{"n_layer": 22, "d_model": 448, "n_head": 5, "n_kv_head": 1, "head_dim": 64, "d_mlp": 896, "vocab_size": 20412, "activation": "swiglu", "norm": "rmsnorm", "norm_place": "pre", "norm_eps": 1e-06, "positions": "rope", "rope_base": 79900.0, "rope_fraction": 0.75, "qk_norm": true, "attn_scale": 0.125, "bias": "none", "tie_embeddings": false, "parallel_block": false, "init": "normal", "init_std_qkv": 0.0179, "init_std_o": 0.0027, "init_std_up": 0.0179, "init_std_down": 0.0027, "init_out_by_depth": true, "init_mimetic": 0.7, "optimizer": "soap_variant", "lr": 0.00326, "beta1": 0.95, "beta2": 0.95, "weight_decay": 0.089, "lr_head": 0.0045, "grad_clip": 0.5, "warmup_steps": 102, "schedule": "wsd", "decay_fraction": 0.786, "decay_shape": "sqrt", "final_lr_fraction": 0.0, "batch_tokens": 65536, "seq_len": 2048, "doc_mask": true, "train_tokens": 437600000, "steps": 6678, "dataset": "wikipedia_en"}
Each number is 128 + 32 x the weight over its row's rms, rounded and kept within 0 to 255. Layers, rows and columns count from 0. Numbers have three digits each. The size before them is the row's rms in percent of the matrix's.

# up: layer 16 MLP up, 896x448, rms 0.129, rows 636-675, columns 336-447
# down: layer 16 MLP down (transposed), 896x448, rms 0.128, rows 636-675, columns 336-447
# gate: layer 16 MLP gate, 896x448, rms 0.123, rows 637-676, columns 336-447
up636 096:052152142106106116167076119091117140127117116112137121160091166136115128114146142108171131164159078136091122160131129155110105222152125102119128117125101151166181097079129085093104134110151167171123153110093153094121001111120149239190111154126164096160108097101158140178076118161134154132144122149085124115120075151120143103134153118118
down636 101:132115138075118135080119095218100184170092155070103114098153105116144144116140170148106091084098122153153129179157200149140156098031151044117062098196102166096116120108216066123146111086149097113116123100093089059130130139070113134115109132160122095143163119131122136114128127126174150177135116167144069133110180144147124144100109145166
gate637 102:185117174141071117154115150117151110102131148103123103151033119156118197113117104140118100143117170115161170070121125177131161113130044096107149119123167063170168138149106136185131167127064106107093146092176121140075117248091157162163136123077154137131126209137047144136189107081143086109171149141114113178132087126178193099065174158033
up637 100:184161117140122146102134147067111119076207150184081143131106224170128176179178099172118098189134149133139095128162206176065117119137085107091133111125190128157137141116125190144133144140183114108120153095103132140112154160130137167148132172133135086135144145189109109145150120141172126098120113115136103124166116109098130132162131122140
down637 099:115109168142125133144127067136069151143108177098102173118123134130099112137118088120133139086124103183169152150157169154127122164142144136142119088084161116178112164132187148082076133166183143173155126146175108176147110175127106073152140167153097110132066107131163102149100167195078131120112111135125066125087074150134088083166100142182
gate638 096:132140129127138139148114118167106165121132124121141111128138123099185162177142127077195096138044088137112101127155126141167128114128120162187186171166114158097200115085135180098092180126122118156126129091115077045116120103104112153164126101112163125156125143134153139148093129124165130109110142141130158147179131083099114088151175165144
up638 096:076110121130134142086132134102149133122084168122166175102138143180178133098155128142098140192121156119125118149149105140165127104144117106202127183148118140071137136135102130148188134168130108150130131122160116091158135059158206156164137077132129162174114148156079124099120082174126104098102151101094142091121122124100163116130113164102
down638 097:139141121106081147121207066130133152098090127175119138152154112175128107101153119130116054121147136212082078114158167142114126154100089095121147136173131160166103118098159177103096125116186176116160072120114073143149130105116120094107083192125104100127092144149125099078177133121060096113186136130131148128180063069132084110179077113073
gate639 096:164096128138157045118112120111138122171118081119152127156102150124120152089171077102163116098127120083210173109109122156093094137136103118093129128104100146048091119074123135152140104129080169149118070129142138109123105146096076167074110136169174161119118128157103163133093108153114092138106141123109159109158097130077148140138142115143
up639 098:141148155133120191113097140126108143135102148133124113177131171129101172138118099121093128143188123163121116115133056124105067161113103114164139130118127126146162144127195148181144123161155123134106098117095160103096097172177128105207125124111104159171141134108077098107122139129163173184123137169094152122073177129111180190145190126140
down639 102:169117168138058100143113115133066162098140108145161133103130147123111132106078142092183211154168140095110187108126178079107149115093156084119128102099113126117124152094121160164115110111063124170175091106173074085070073113102036190082141121149131123143135156134118168146126079136140148160100116174120118145179139121135116144139125147110
gate640 102:087118103119099087136140110178130163115155124173133159166059110153080166102066169112165149116158120104159058125078150119110094163132049122072169085174150154096123124098167105135141184098079116175123131085133174154162146110131119189169106120154161108158111175082101211128121133139170127103130121087166126113152117164089140119135103120158
up640 100:099170148143154123187164080104142116167139214175136177102100185109102116155123153141197133070092143121106159076151081099098100104160147097196154132100178101179185135119167096100109153092090132131119145107158162059125139176157157121155098142186046142143154135118074108146134096153047131094168074161148164158113118090132189111081120082147
down640 098:102165083137146118084150129106106096127116103142140127070125133142146060112148098207159181159103142117116088121184080127171122101114028155150115082141124173077053163166132147115168087120076184095129142096114090131220160108120094070151125159131175159142170076170145081124172118074134104189101076129105128112154120104087141119128165160146
gate641 106:174164173149115160066190105150092126147127126095141134123147178163130151088112104120103167086162130150118143123128125162172151104126164131162065063054114094118177079135120134113115070131141097151091100184120162144109130132166088097155191140177121119134103136091142096135191150124128104169149137167095115190118146175096120156106046145153
up641 104:148098116130116152094126146161109118179124127123191164134135110153198137102161111155142131080155124117142139062150107165118168108092100074149178134109155152179125131107154136110160170153109170153113165143145127145167143151140115094135098126112193063144127185116155071150169114157094097137194090123088135193172135090098068157116098119126
down641 101:145089164137111142118178148173133092202133136088135151100182102173132139172105107144063095129167143138133181116110103112112125096122139119130131131127132175098110205129099146088129141104132108122108147133124158149164069105108113130126110114175140080129083141129135147160131147180139149110149137168099146167142113093121067083151105153157
gate642 109:129150102096101142149151104194148100109162103117084068156162095148091083142135122185149167118128168095113130146108133085160097161086140183163118143127147134130112128110157100115108120095123109153077160167172144135129136127131153144142107143152206181102126135184094160087144123143112130168132172154132150159188113128115155138110100111150
up642 107:136119132143134111151091132168113161090110171154115118078140163125163139138097075064130144010123083131119103156149151166153097077114137108097122080143119090146148093113143174134091128139129093118148171146087181120102131189107135126176145073161119078148089095123124096133027120177118107119098065072146094173186137134068147141175110121079
down642 103:108169172133145152148147066117099082074113171159183181114127142042145129166143117057127111170101084150085146107162156193148101147133122158183130110139114096106104129166065093080124131176109130170168122142043144088133075177173147084112180122116124128171151115050121152116128141124115159150147107192094165153094097128180209108100099084133
gate643 100:131074127117123150054114115103177158114121147181107147071115113147188089111153095136218118131143138126191144102142162067192108197142126136104151030179136134174080195086087154123116119114148132092190130186084125108090131164148147109112123167096158147180114138168161086144158147119112178144126157141178153186147087097072134081107200120155
up643 101:143128111098120073131106175143159156095156119130118104132122153148139103126145148151113126102115123118128155120115086122115123116164093106112166115188135138100127169108190181146172101103090121118157158095104127109123067071197082170151110113110164094091141139107099146116117146119112131123090045134146128093156115127136108123088148102117
down643 099:101114095136094130117101133161133123133120094113091156123118094131117122109188123135181178126164133106131147108097170093130145146111172145074150149051115076066108145160144122119130128173124116159119137112126129190174146175138179087129138075096122146179184167177108183118139128108136105184102133137157145150115111130176140169127079133124
gate644 098:084109125173121125132083119159180163118189152170162064089129162168158127146098102125126147140085083130127184107071185132133111136122158098131169129136138101111094152133088069102146111114121134125085150109143137216139098164096110102059148119137139140070108098128104127103105108126167140102119122077096097144091129126122151140132124116121
up644 101:166165176128119111119122130077104120210106122137108132088065073128144130152176150041070125112116116093127106123148067189143108182123130173112101158118138115151138119158165133168160162100157072100083127112152083097164148106077112161145134084190113106126115149084120142158106090138136068048105136158141101104066127199111132113185181198144
down644 100:082173160154164100127133102159109136108190146152120144175083162148143142136120121072140109130119072123161097059103150087118137088149113114122056128113188112085157169107101077105125114133157097137129147139116148117102148119098149162097158115062130047087138185087130121115107090136135086126094103118093096099117135114105114134197109121112
gate645 102:146170154155147134130071158193150108146133183146106059109149130151113054105151106157125079076143202122126128111082127119141107132095129113100108146184155088039145223155134113105117127107187090139059078135108126096139075129129134188090083130116074102182115177141135152156114091127119107091177144143109160144123098148110146159090173132123
up645 095:080141197088155084162097064132120135127061132168134164148133137137128126143130124118117139141145110097152141092119120140115176172134114150145113173190138115175143194183134111124194074137138112153112125121112119089168137110085073103185091153116121141181139116146166157111099164111143131127121085086144186112164164140130171166111169103157
down645 101:128082151189131160106123164159141109160126112156121141118084129141117133124164117123103136065106121110125126150180091147121117111110141217090117142072176139150095131124156082142086161157139110088143164138090148164166171119158077149127147051129110137149170109104071106105111104141114135145085117117099109130059125092122135088074038102133
gate646 096:185163110158123067149104118179116118123108114155115094103088102176101150113148112078127138126117126082119088146118074114135044114131123117155127128112157155106143105131140098144134157163097159186087097029141131182108146123220101146126092087130066131157137103114186143094154139097126134056087127172194166150134154121131111105162120120153
up646 095:116099101131115147160113113141136109130102090090141082089094090091102134175137141090178095137168113146112134126099113150124151046161111123133100142148126155198106135150125098112134132131129072179107136142117151137090114117097114124091198096094137130103077101180108111102132131152136188084088134079108149095171193119098107087052150144078
down646 099:081110093157138158112157157109114123126156095134110100182033151093120131140117123110093178085115089205086132166112116068134075141114124131091095141055142122107164111068139094143091143075146114106129078189158147121106121162130156138173136129170133075133083114152122163113117161096198118107160183109143154167088134144157161106107138094097
gate647 106:083119127124138159081137127173086106115112123140108137134127097156084125127170121159175113103154135135118151059206221130140170196180136070081116119163091133134107094078080113094120132094164137163078125104139153129150078135129173122116137145119140146179139100103033114071074131097118107108219173156093138122146133052100117170077153155122
up647 105:118192135151108105101168131159142136153150131173109140139096186137119152114166162145140143131117135101085127150121137136180076134109127141163205110148092067098122162148119110097151125163098133159150137134165166142140137134118178148096156108096149072142149112112139170184157102180101090108152097046116110144136107174085149106126167100189
down647 100:112133132111135144104129179109162132125089154112136099159107123078153118146169115132142091122175127043130154107142092187104116121158124107147115094101162132146137089087136157114149172088102107122179197131127087106122094114090129143142070097132099116111129096126036067154105159137120131105109154102089137185121164102083171148116135140123
gate648 100:166137132113121157122103149105129128107126128072125066133160105128124117129127142182121108118141103128169126124146179142097086144141159154099078156124088150095106185160164156123161105067180075105085093069120140145128165109137185165134134110112118077161061175129154116161134183139123107072135107190141122189162152153186085165163101130138
up648 101:141119073150110158117088054121130143134131112060121103139139094114143108140139136166151173098120122135079138058129144124099112109098108167147158159103108185070081149107156115147178104126122093111082101143145127143109145116133169066143134115149065115093129141137156137154119136139113090138195203127148119120159096108201127125124101116117
down648 099:107121140086071148147152119071165151113096073165089122093116181057131131125061152125152179086149125108133138126108054113112090125093078156126147093112121139164175155110168154151166086132138163157139147068129185132189102131110157142088170108113147150156137134097098181141159136117130162146163167111124125160191075139099177110107146142134
gate649 100:133152132125117059095198133124244117153115150106166163144099127134135102118164156101114132153101136238097116148179098105151122131159195167173141126088072099144119172055161143147145124170085067146097110173136115121115102128137101088105131082170126165146150147093138141099127173130145137146097137177143117101179133154143151106071125160081
up649 096:155132116103084136105111130073137106084095114091158213132035143160138102100175173122142107113137135102140102092174105169128116187144112171126164114139128103165170132153167166143092145135137141166108111149161116207142084115169162097182102089144139114095100185123152093150116190125139088054137049131092130125176116176107113152089122111151
down649 095:135085144131081109071090111125123101115154132094139133163134119101087123133156147142134103139165149202215126125137163088123106124095071129060115118160135158140128132132120145099141148148147122148165135190168062119103089109135110157179177091153159106172181129145102154100131081151153138114080139177133143124092173105157107141119154158165
gate650 098:128124141170120154108200117146135137138125148170101151105092105119141152061160120147094158137145109123132130104202144103100115194128149097125159152150163147084112143108157105120091127173184144170076107084145132168190117128145135149112137123138167093106111138148110118146072112090082133134138149128128149077141113088129135088125125170057
up650 100:113147182116085132150120143107115137097141138128115062079112134174096155156176198163177134128125104094151155172138063163183046123108166084098121143150099131090146148102096120082158162126118159130063136094137134067103115109206136104090189127125103123114120156156100129130100102130087129179154161156123111139133069107157125128115179097120
down650 097:132161191128152118117161220134067183111150129174068139160202134185135130118105150053099085099131138095127137109142183070073088132119124150107116146131164114059156103185144102117128165102072114083164186137093095100093098195159139167101122139139172136131128145151081153113131140127089122139103097129068181081109122091164150149121131136111
gate651 101:154138181107117135161137127175161140165150167165106137117095158150113113085159135144202153145132177085117119115138105121091119103144092100127100073092144109140113152108114140108185126075082141196171105154058127061146063121169139192102114071110110120093118097114091117134143166098101131129100097141141196110146107177151101148105152160131
up651 103:138156128120039158129103147136113090138205176195163142108099050153152105130135122094073203182124088136148093107123116150157150167128138156086135185108073162170128113104095103086121128185111062131145131118157050131147115119141103134140147119102140129080094064096137117138128158122108101120142149111106149081166140093104169140127118113164
down651 098:143106182091160112143169198190165084110097088182138067102151137140129159112120147137134127157184075097137101186124123163198126111123163083168181093155091186123176143125172095137090152074158149103058100088162081129144118090152125153108144163116120136126100079122136112121149116106063132203110117095144096152115111049122124066092087108083
gate652 100:090124089116128124146183144155157168082117185131107105130142117143163134140159147138129139117111132126139100160138178100119174109157062134143090182176161179109137122120172110127158106117096164191103100116069138201139143180155114097101218138123167083122134061132100039123112156139131123128130047065114181124106126113153084107156139125170
up652 102:130114155169114175133102174148128131162146177048079096152136148162087093144148103183123224114136111104105076127130107151129169131146091122131111157140115097114135128139144099083068121127118128131161037088113054147106118135139137117155169106092110113144115149142165110159158139022106147131107147151116157103251084170117100100118177180196
down652 103:080130162126159140107165151150105173103153148072113140149082118148158183101185175106117184115144153090130063142102144107186139094136163148183080164083120144160174188116159097163114186147150083145185127137114086176210191129132127196163226153151144132106055073142137128139136092113140069125118116120144108116150116139145136106165173113181
gate653 101:139184113081126090098135104136134150068117110141075176098152183078077170084118126125069070124142179150229112039135088117163131099200114107113125146094163145144132151095187094111162149151145147193145105111107106112147145168148149120108075135136170121163108196047143121109119108088185137118149119098110124080090062123120108150124169120118
up653 100:092123149069128123191175114158117209159122138096144147167087176099116094114077174140110090145140116106167109167080109111143088117148167123141114111110179176161161177119150091140153133186192080098144136163117092174137131093165159116140106139118083125201110155111147169142132174097092113125114097097115103115084099099131156138099099113120
down653 095:155073129161114152123180211146070128138081139139157131138182143115136133161141112171097132154085145152147155180131177114205149164104174147162097078095133138106075140100130181148140099183090131086140160177218106153099111131077086149108200113127144157125129134095111151127184151151081158133128139142132182162170095150156148134133146132128
gate654 096:125077168115114138119113188123101132086096105141107156173141139115080137119136199054151103105125172157158125164074155115072112113192115118163065088162086172125161165091129117153172167135138101129186091116106120113178123068158166132095143199143106064092180140131136084166114141154137183128153064121098170125128154096138167136172148202078
up654 098:098146152086115080132120151107202116177172104146134112157089125077137120197162144144140168048133132122135181103150140168074130030109141144142120066131127158118105137102105134191151135144140105098111143118127190129117180105122152151106154121170144078049148115120211150144160150136138135171116145202134152154107161162137109115157125096110
down654 097:084174125065148108133046123167127189133161114154090136094108122046193150140186141184128114125128203099142178172094154172135127209102113091105123116128088181131099068163113125144149109128153136174096043135146152099146091147131180077089167107145153108173155175108111060138083126172129139120153153082043138112154122138141056143114170177126
gate655 095:191165144093075153166134083162125102185048156125146119141129120148117105086117152136092134147148117125101183108118094093106151143141063144118118144097091154156139155130085158071128128087151155179076101134134147087167146110104144190082109168120136099130145121140096143100143110164126135090144099133139131118223041126130101086180154119138
up655 098:089187189130136111143113177128145215090153163128160163100159133120067139140113124119161090103146134135108132135113136122112158140078132101143126101124106144108147123084139154192093114133133095065137117147112198081180152143170072123182144128113113120130124099073101127113077157111124129117078105104158104133127167111133125182118073145171
down655 099:085102129140138111131127115132116113179125200131195111124132112110130141115039102127070100168101136146096093121131144151123133113155165093134109122105124127149102063088078122155126131143135066089240101127115159135121148107170111161125165119137121087170124155140115098167130172105068063088073130097072082152152174192130168125203116091131
gate656 098:134148178131104129156103095064117174042105108135140164079128108165155112128142149116148113140129152087111182166150093144126128129149162077128117133130106103193136120100135085140043107128127125162086137096151154204136139097151137106098077102175135109210116176162179182094139185132113136170114138209090130081148150141143133093100114138085
up656 094:054103147185161126121104096115161137148101170181135119121086138131085160137114147149093175104143121128114111137080099199154153080069119159155117185126087100178141104144182102100138136159112124155104144043147169119138131095108172131170100087142147092142142176159120117105082053147164103109120114130129125143137156173096180133122153109117
down656 098:117139109151078156138114115088144165136139168144124118116173133165131052146157161124171079172102102121167128152133167133133119169090155104173151155142130116065169153117119151150102148136133090191165157144089127155043117106118141125178134107133131143136173149105098090114102134098147155151182179115125139135197107135122144126091157088169
gate657 103:150135134091125150109143161161083153073160109077191141175099175119151119080081124186120212104150100113121207077038092149047165127106162121129206180151170121145145115107124156141184083118116136114096167183136102123085117124087139105136118123057112098148130129141156146189090117131181174150117101159171086075125136125066155119135118120117
up657 103:144138142142154078142149147134169113174090111163049155131114104114122163160162131105104116151096145091146051117193171149141106107151151131150157131155106140099100151117084073149081120162104124164143114105103082176198135123183107193111109143182170092090144122140104147110106124123129112107130131089167156136229111189168119116143145100056
down657 111:128122148084115085156127150116104091137103142158084116129133124139132083159128121095122163108040156197124092115210146126157134095154186135131175194088083110041069105157104090154121185083081180165154098171122077083184115127164109153148103131169145124076125105123143143144134141146115101117073184137154079096184097129146225139168159119111
gate658 096:100082092123117136128169119112093082124157134164121142094122134154123129122102120122148051105107155096121153095113190086131172125063158119126192129087166150105118125091149226160174150146072121173165153097169150122137012143157134087105140115187187162149172224157127130166098127062086135162103069094072128129111127144134131114126115158094
up658 104:097113146131103135151075119127177069132106117116131149188115081119143105118102146065169206141096077111105140108134113206115042137138102131162095143132098135126121125180128071127149097149152083126181080160112121082144158106104173141147161086143141101124176083160148164107113101175142092101092148118138141124126136158147100091030129143186
down658 102:158109107175087142130126140139149158138134145142134118158070117131107146107157151147155004092198079163114145158144184146101141134096114127146182147148159123164137170160125138130152082124107077136157078130123094171138125144141106152123130093100137152133163140121136079120106123085138168156135169106188150099109125164104112116091087067101
gate659 110:198189070204081093084099165128092106100148117099173055119111181195130078160131099171133128100118121114126152109134120153128148177161097149168145118089109072082163148076101090133130121118130167095147126172146170105116129125129131089114126142113119114107140197186076063144106068130107125144112123103152123172166154131106123128078178130093
up659 106:166144126171103155200162149167140136174132085076103140129147108127165097135154154112094147123108105109090185142080162107158112133092079108134133158106134139101132149144138181124157084136203100127132151092183166134187092186089120154072146124073072123126163110088121183176128133152152194144147080168148113132126120175145075165130136148170
down659 099:118136156143143118157096077165135175144146151123164160149112131135081220133099145069176133147146113155129105119149142146150175154080135070120144121148100163141103073094114145122108081043136141089101090096099131134207119147125116101116115134131112158127150166102140141081101111150160127151157145107120154186117130071172139110153110127108
gate660 099:124099085120130179143096138136159088127138114185154086167152096133115159132125147101112164144099102144178128072143098122148151068121207143131149160086099178115113168148099120164111122116126101111092098120118137163157131104061178184079123210115129133134127146097180108099146083092122193090163104154076119156111144155132153119081107159094
up660 101:089158054152122123101092117091130133122090117111105109086104084105154150111086166155124159095103143101139085096150039091141125111090156171073108139102099127153108132153120136160133108136089114112097135175153164130163084136136140187171116183096116163137165107065208146147112131128130101118088046126068140082166099176123168104134131108077
down660 102:100192086106078131153083112127139144123073133101150125148141117075093169148125085113123146105144198176159091129086122105108109081108130170022114087172119081117085140169153145144109133141081110186112143137132198077129136149075101172140123087129148200156167099087139125084120172130173209107113091120107177171167095121087181123120127129124
gate661 097:105089120126156098096080135090120192144119114093116126135125099097150166083156075121197109125108144057052156165117099123143172157099074169116083120136095167171137138151144136131081183177154152150145120097165148113178072077111097126151092148077143131182118125150098120121082123117180135081154134170149149143095172163141148117142088086134
up661 098:064075132141150100118103092137128109157107107102135085123085156123152088084146171143145120135161124162126091129119157123157158104120157178139104187154092099061122147098087130126149110122131138208139092112107129107146213127117130177114109112114150086113071124087152114096126144113083141142171165189145110173163069113119126156118131115083
down661 098:103083206062188117160100114101118082144123114160108138106088137099098125212117164192182105133067165203117103163100117129118102122113143110134123095094170164123080193149133119122166127162141091125089145156144085145197147117144158101111106127104090168088130109123060177065147095126120169187123135126158123126129051142084134104082170084183
gate662 099:211123142168113074162096178129103133214162184137068118158110159176113121119115127147136107086178094098113136127106063160123118194102135213178102166112138197151180180133201123126164119127132148122070134145138203123106103106157077151144112080124171111126145128176179137121110122232082116132149154121127117125107155155169205167143184094139
up662 099:105052176121133123131119133174181169150082142118127136114129106121154159136050153133079144134095110133082093161107169057186122160115099099150111145157101070119174129132118121120110105158163175129139110180110123123126198121069202115148155120163119086055085164144086141128159133139126146167085096144169141146158121102143065200092142144113
down662 101:119087150102127152088080172151107142091165143118146170059157094088213126132172123124088206108111082157067089158095123171146150143141138120071078112118111143089124087147073132135076141101071143142119187158145162125092148088130152085171122077154190084090155145064110074125055129185147104145141147167101114160145126136133101115156128133100
gate663 101:138181164081099118113089099133101093118095168204110145121179131145078185144100138141162166165121157109125155113113140081137185181169054180219115143106120114081127139162084112192100094134119234124093088122112142143135090149144149138162119145107102095153134093185145104135138135116107109072146113123160119103104142152139152116141119126075
up663 100:087154079133091157101125118152164122156065125108122118090152212151079124152122119104119118128117170136100154086087120164186146149179063136081101149182061058121110121138160053150154117159146162125152118104108107194109132134141163110111101149125145087153124093147165175070143110152071099121160090113151105143121134106108136096147125136153
down663 100:109158168148103136115170098112166148124155173124117146163151088151123121145100146058134178104103158177114193097130121079138107130157124123106108078094162154042095206127113096142116170123151121121171078140117060168133133137099130104127093144134202049127149132118138151087136149100121129115100162161126134066093123115133200146126113093090
gate664 097:083084136146087091108104146125124092136106192109124135145149094059106126153058134096143163145123141152173113131051055096099136119127112133111117174124132176133150147118176114164134150118140110148129118185097091100118074098091136125133138079092100061119145081158156195111055112075132157114141087126094088070116113140131173100134178139128
up664 098:185094116089060158109139139123113143070084144143152061167072116112149085177113150099116100154133083043182096131096117101167152073110074132096119109115135092143137109139105148143118133192052179132139116172057148097161078091145162149133103070099102107112090096143116124104071085068181157110068130206114140089126124164144155123158137132086
down664 100:109136079151122113099145120106144114118116152099103121143036198103170066142071135115124127121122154145142219117161118113142154190140089125148093087147142121135175130142133052114071114151168098096130107131121158168141096133140142115145118130173098101100183121110108083093070152125142206149162129199112147126128108199126087085072141099135
gate665 109:126129107060116121110173102151114147111120076143138148092120119099080125136183201122182124138176081172145174121155103071113168223126067116113123156138153135115113116167083084086128188122151167129074125141077178123117121140162158110131162140194179164121090195138105128117167140157146114081133135122115136147134169154115152151134130133138
up665 105:175151135052142154210126156148158067100104103152161169094131199128137088158095089142113079127166102123168112058111144142067171119099078118169076094087142133142119089118119120113114161169109114134139049167068155083197150128135166117135141081172090107135105158172142147060112142131121086115123115111128161146102110150148126218101077183107
down665 107:079136189136159104135153139177111091149142140148096107090124096112186121145092133107100158102155153123156102123087123084101128199079149082097116153121166105086143084151088146137164135109141121136114140127118036141112124151132100178142111115143152034121108165168121149149127182170132173052143191118135066161103128139082166125159141124126
gate666 100:108137094145137136101170117121136088116168072114071086128130092156099128111150077142151127105085170166170102093079081194140113105162124128161127155069105134144054122136140145083094102132208117109089135160144109107160101088147201160097131137095200139112196066102118181153072104131128117140117105137145149137170136089127166155132114151092
up666 100:145153125097187118090138098126098146153107129161140158136075132051190201113086124159085158128198140089135169135202089142182135088128117153074160173142113153135124151142138131082165109129098125131118119145156068103085110189125120123108104069124142075111116117062124156136140121149160173120140179112143115113133178147064138150190155133104
down666 100:112158114150112107197113120163101125126095164140157104078102121141151122119103157122132065195137091201159193130129127100156147200088110131120161124122142106137203101092079199172114143089117103151102160066054097115123142071082130098104142162130201110137153141123098125102126060193163052171146154101141128174143126136096123068148064186131
gate667 098:120185163099126166170131110155116142153170117123084188138149151211114098129133147105166109105142142108170139117169140125141164115160115106101104118159105119169100102156119183126150133145153197128115117127092171135092076108155126138166110136123089093042121083131129079112113107096089099144125104143121132085117083179111108176128171119094
up667 095:191130201108101119154119165147099096113107159108165105133095098094180146152174121030137051127066165134107150135178146150109180081138086175163069091137112193173127145135083123165150123069139095128081105170167116137120124169134166200110112118061120098161090179135116153208127142157146117088125161130201101123175146106155150187169076087145
down667 099:115119184092165068174153088178082114099106141107074119137106083167081127099211102116185150167094130138093055104111142092143125093097091072103137096120151169096138110095144115178138128124166141082114123161123130136084120164166112098104116170163141117097116112167166135177164068118065133127100134129179140156117131068159094120136109028166
gate668 106:143132087116153165104105149130097108121113136118123115163161084065075130100158098110105112108152152099123142111121147169157090137145118185070132103175123104106152112105098116147158194110106101223099134110101118136139126129115089120178171060152121069121162198133122160085074107116100122044158061184105056152113100125163156145138142151119
up668 103:193167108155141073161136116139083112177159118190160113072137253169188114072131057085105076136153129121172162163161129097089170108142150111141155100080122200133111183144130146132160162138132117179108133184129123123106132153133077167111163120120077161115174131136112069082096121109190140166124124141157191149117155193198110140099086102105
down668 102:120140101119127117132098183148128112086128111103142161102131159079113152157133131121094133136181102243141134108102171140106129100150046127026114123160122081127115109131147118216104095092128182108118164139181135133057175082115134150139119190114022150134104132108074110114157164136139101146152141116127204098174157127155127104117166123122
gate669 102:163108163111099156130127164114151078113114093108113129116102210159083098169095151154115059132095130133171076171162135153088133095070123114134145136132104091117074141111183120133052078111157092167119114146141100162123137131179133214176167123159183071116082080129158169102145156087205119179126116170168110093182085118115126136091108093133
up669 099:104144076154164088120078116127129118132155063126142087089142152091090103131142126180124115098091121114185171166162148151144159159139096085170093153184177107085112140105142117075123079081099093137196078081164147101127153120164062125083136150112144112127128145159148078113190127115097139140159118099128206106124116064145161079131104150131
down669 102:073138123133221144090059127085155096146143102110131137107140123137146134150106163160097146107196116255130138150137156088120155066172087148092134127160139108140096140106099104127091145128112164188154099167117118151119051103140138187129111122162126168118157131133115058176136099130133159134182146090106120151094138093077158079099124117111
gate670 105:136131106141097120114099158136112118168147111066157127181148172166159146143144176113046112196121153142134085126162100108137075160181157176131137133143101165089132058142175112136115136144088118096125118129132116119092096148099176142184202153141115123127143143136135124195188147176123106140141159088153062099125118087122108161168116150172
up670 103:129201156159131154151193119153112121149066097142056175150135179054075135081073101212128158097161200146130145073083179167223131144075118156122150146109077093103084146137126126166116109119130069079137119121158163134106134114161102120121165137089169152108117114117077121087178091135168165097131146113052094131171078152162130134131148198090
down670 102:135166199139124088090125165131133171119102163132138149131095130153098075102074106140164008154099133181130132175156129063175157099118142063163058119187124124083117114145112187113123112135114146111140108174186111154089112134105096099148146146152156109160135198145088193069126134152122080137106139178144131132111150161139083136148118171137
gate671 094:128170141099091117164109029153098083172100119150179093111177102121131096140113165092119095138130133118110150169080117098147133119129114087141089168113158115165161142123176173056110106095134119126132109092144152117152198112140098143123124110134144159093178196137053094130101128150123108172148108100128089134132085087194117130121113151088
up671 097:171102121138156080151090161168118152131113119095084122165149130133135135079131101172139156163106119144092098113091075158089156176131118182101084073134111167087177086123140075119128142096143085150183152086159164110145123150159112127123117134056099150140118164104145141110113052131073140087150134148108141060145121176100172138070112069074
down671 098:132180129117085111094110163119146096149119129128104217151136112091127119165092184113166210109185158228110148125096082122123099110097150075132127178157144152173146130134142137119139085167152140152107186109155131126144096078154088122107130126097165186158095142124136120096128196084076128136089117172096099092150103178144091131136143137062
gate672 102:123195112088119145124162159146115158156081127150171111109081156114167184126064166170126133146121168119111222142116132143094154149098069102161083071168139126147162130157122077165183154106126150122150121182136134215109083170199098195153137085096147138150129141164119177168140150185138135099143149119057083151160146065092137102115101147117
up672 099:173110145157089087157067104096126062141121129115141155094151114150167075128134109155118066098164062160084123087117092153064147162169157121144113126192133075166120089098132169078155104050148132121150150125165141118139168117069117066119099145166129128137169139160144086038126122107090117170165105167141107079142107175157089145106111185122
down672 100:113150131190123094147168159165114128160128149165122148156177158116166131201141103140111108140099147011111108156173139153217097106127104133107135131136114102087151101173134109129082151136092148150080078105179169143055078146075129094144177105159128112150189143110098142151025112161133122146121143090069163104144170083144078109133047140085
gate673 099:101133160169146070168052070102142141138130094148131141071145122163091153160101099185193121092114128137089154136093123185097086157123173157092178070091126087133106095119171138148156107142111096142089159161154120130132098088140100173102104141150107154117102058156156143119150074123058131125100113128078103103094147112124171130159129160125
up673 100:163073124136140147179137140098156086128174116167106120159130116123161108146192142145121130154116170099145098103160111126124120204113140094149124157094147133126091099122093154143107145167142111148095142109155100114149237143143171101187123127103097099094113163144139086109052151122169140128093046076168147146144108151120141108061106099137
down673 104:104161082111081094092118105136119095137082154157139096158146154128101081094142065190105135195162139156144175150086118188169077145189130083127165110162130152138146095170099168184091114104132136177093093077142097057163155096165124119132089126090131108098079202112177071074137130164155144077115107098069107136189105137095090146131194067089
gate674 102:149102111128175061150129170157085137202143130092149083167132102160146202194129118129151148174151141103138106172092121112124128083162122109088179113123114133128102106065154144129118157106112076126109166120092144159160161154140166119136131123108138109152149137190115114175138157142135129139151177160090123096168136130112130132114112169138
up674 105:121175114175113187112145088122107120161146145171103114130146162101073116114150115054135130090140135146145176129111134156104124128094160127131150081090134147101096104162148138149112074079177118115094079175187083104098110127067078178119095138148078177135064098097165168089127084184081150136140178161138108158127061086133112145127170028109
down674 104:123131101135117130103161120130152150137071155072128160162122138123093144101140147077121142109116081000048119104157094119087154137143177099151123120146130131109084092138113148112143096137128118097055087130165134093123111136141193173145154117087147066153151120124111136176105112140079134148120171122088095154115159125155124193150141191127
gate675 101:122145097134105106135110127141148134104133175121105143155117076129138035132150155127108101170143146121139182166132188143065153079147167144130134061177106112152107125141149128147104154159114138109132188064188152157166141083113145109220146209128148084102147205178118143172129129152158083172089084060121096102175161084140119159095167166102
up675 097:144171119118187141134148143153123112128119156113115183114136107092127114073072177148142130150100119135123187140164144089178160184118096151098115169115106148090165110159129075099072120095116141150166184147126143128124117191170185150084110126079137192121115107069176120130142109090128143150133126145111132083194076143079097111103130152123
down675 097:075104113112159128161084097141052123147131093151113126129156117131108132143071185082073167100161155090103104111157109128150114105132122138186151087111067179213166135106094105088129129131141108144122182138103145133149112149085109156148101126144108101097165073163140105160106083166110080111096112125159098152106155167094128107030178125130
gate676 100:176070134081108095128079134157035205123084087142121113125078093152132186154108140159152089203137154155086146162131148213064138089106112124120101138115125110125097162069141053100149121133115174145172123173061121140096108151148151127169096072132117108096116071136174144158121095186168110140190147085163151114168092075138091106070149156079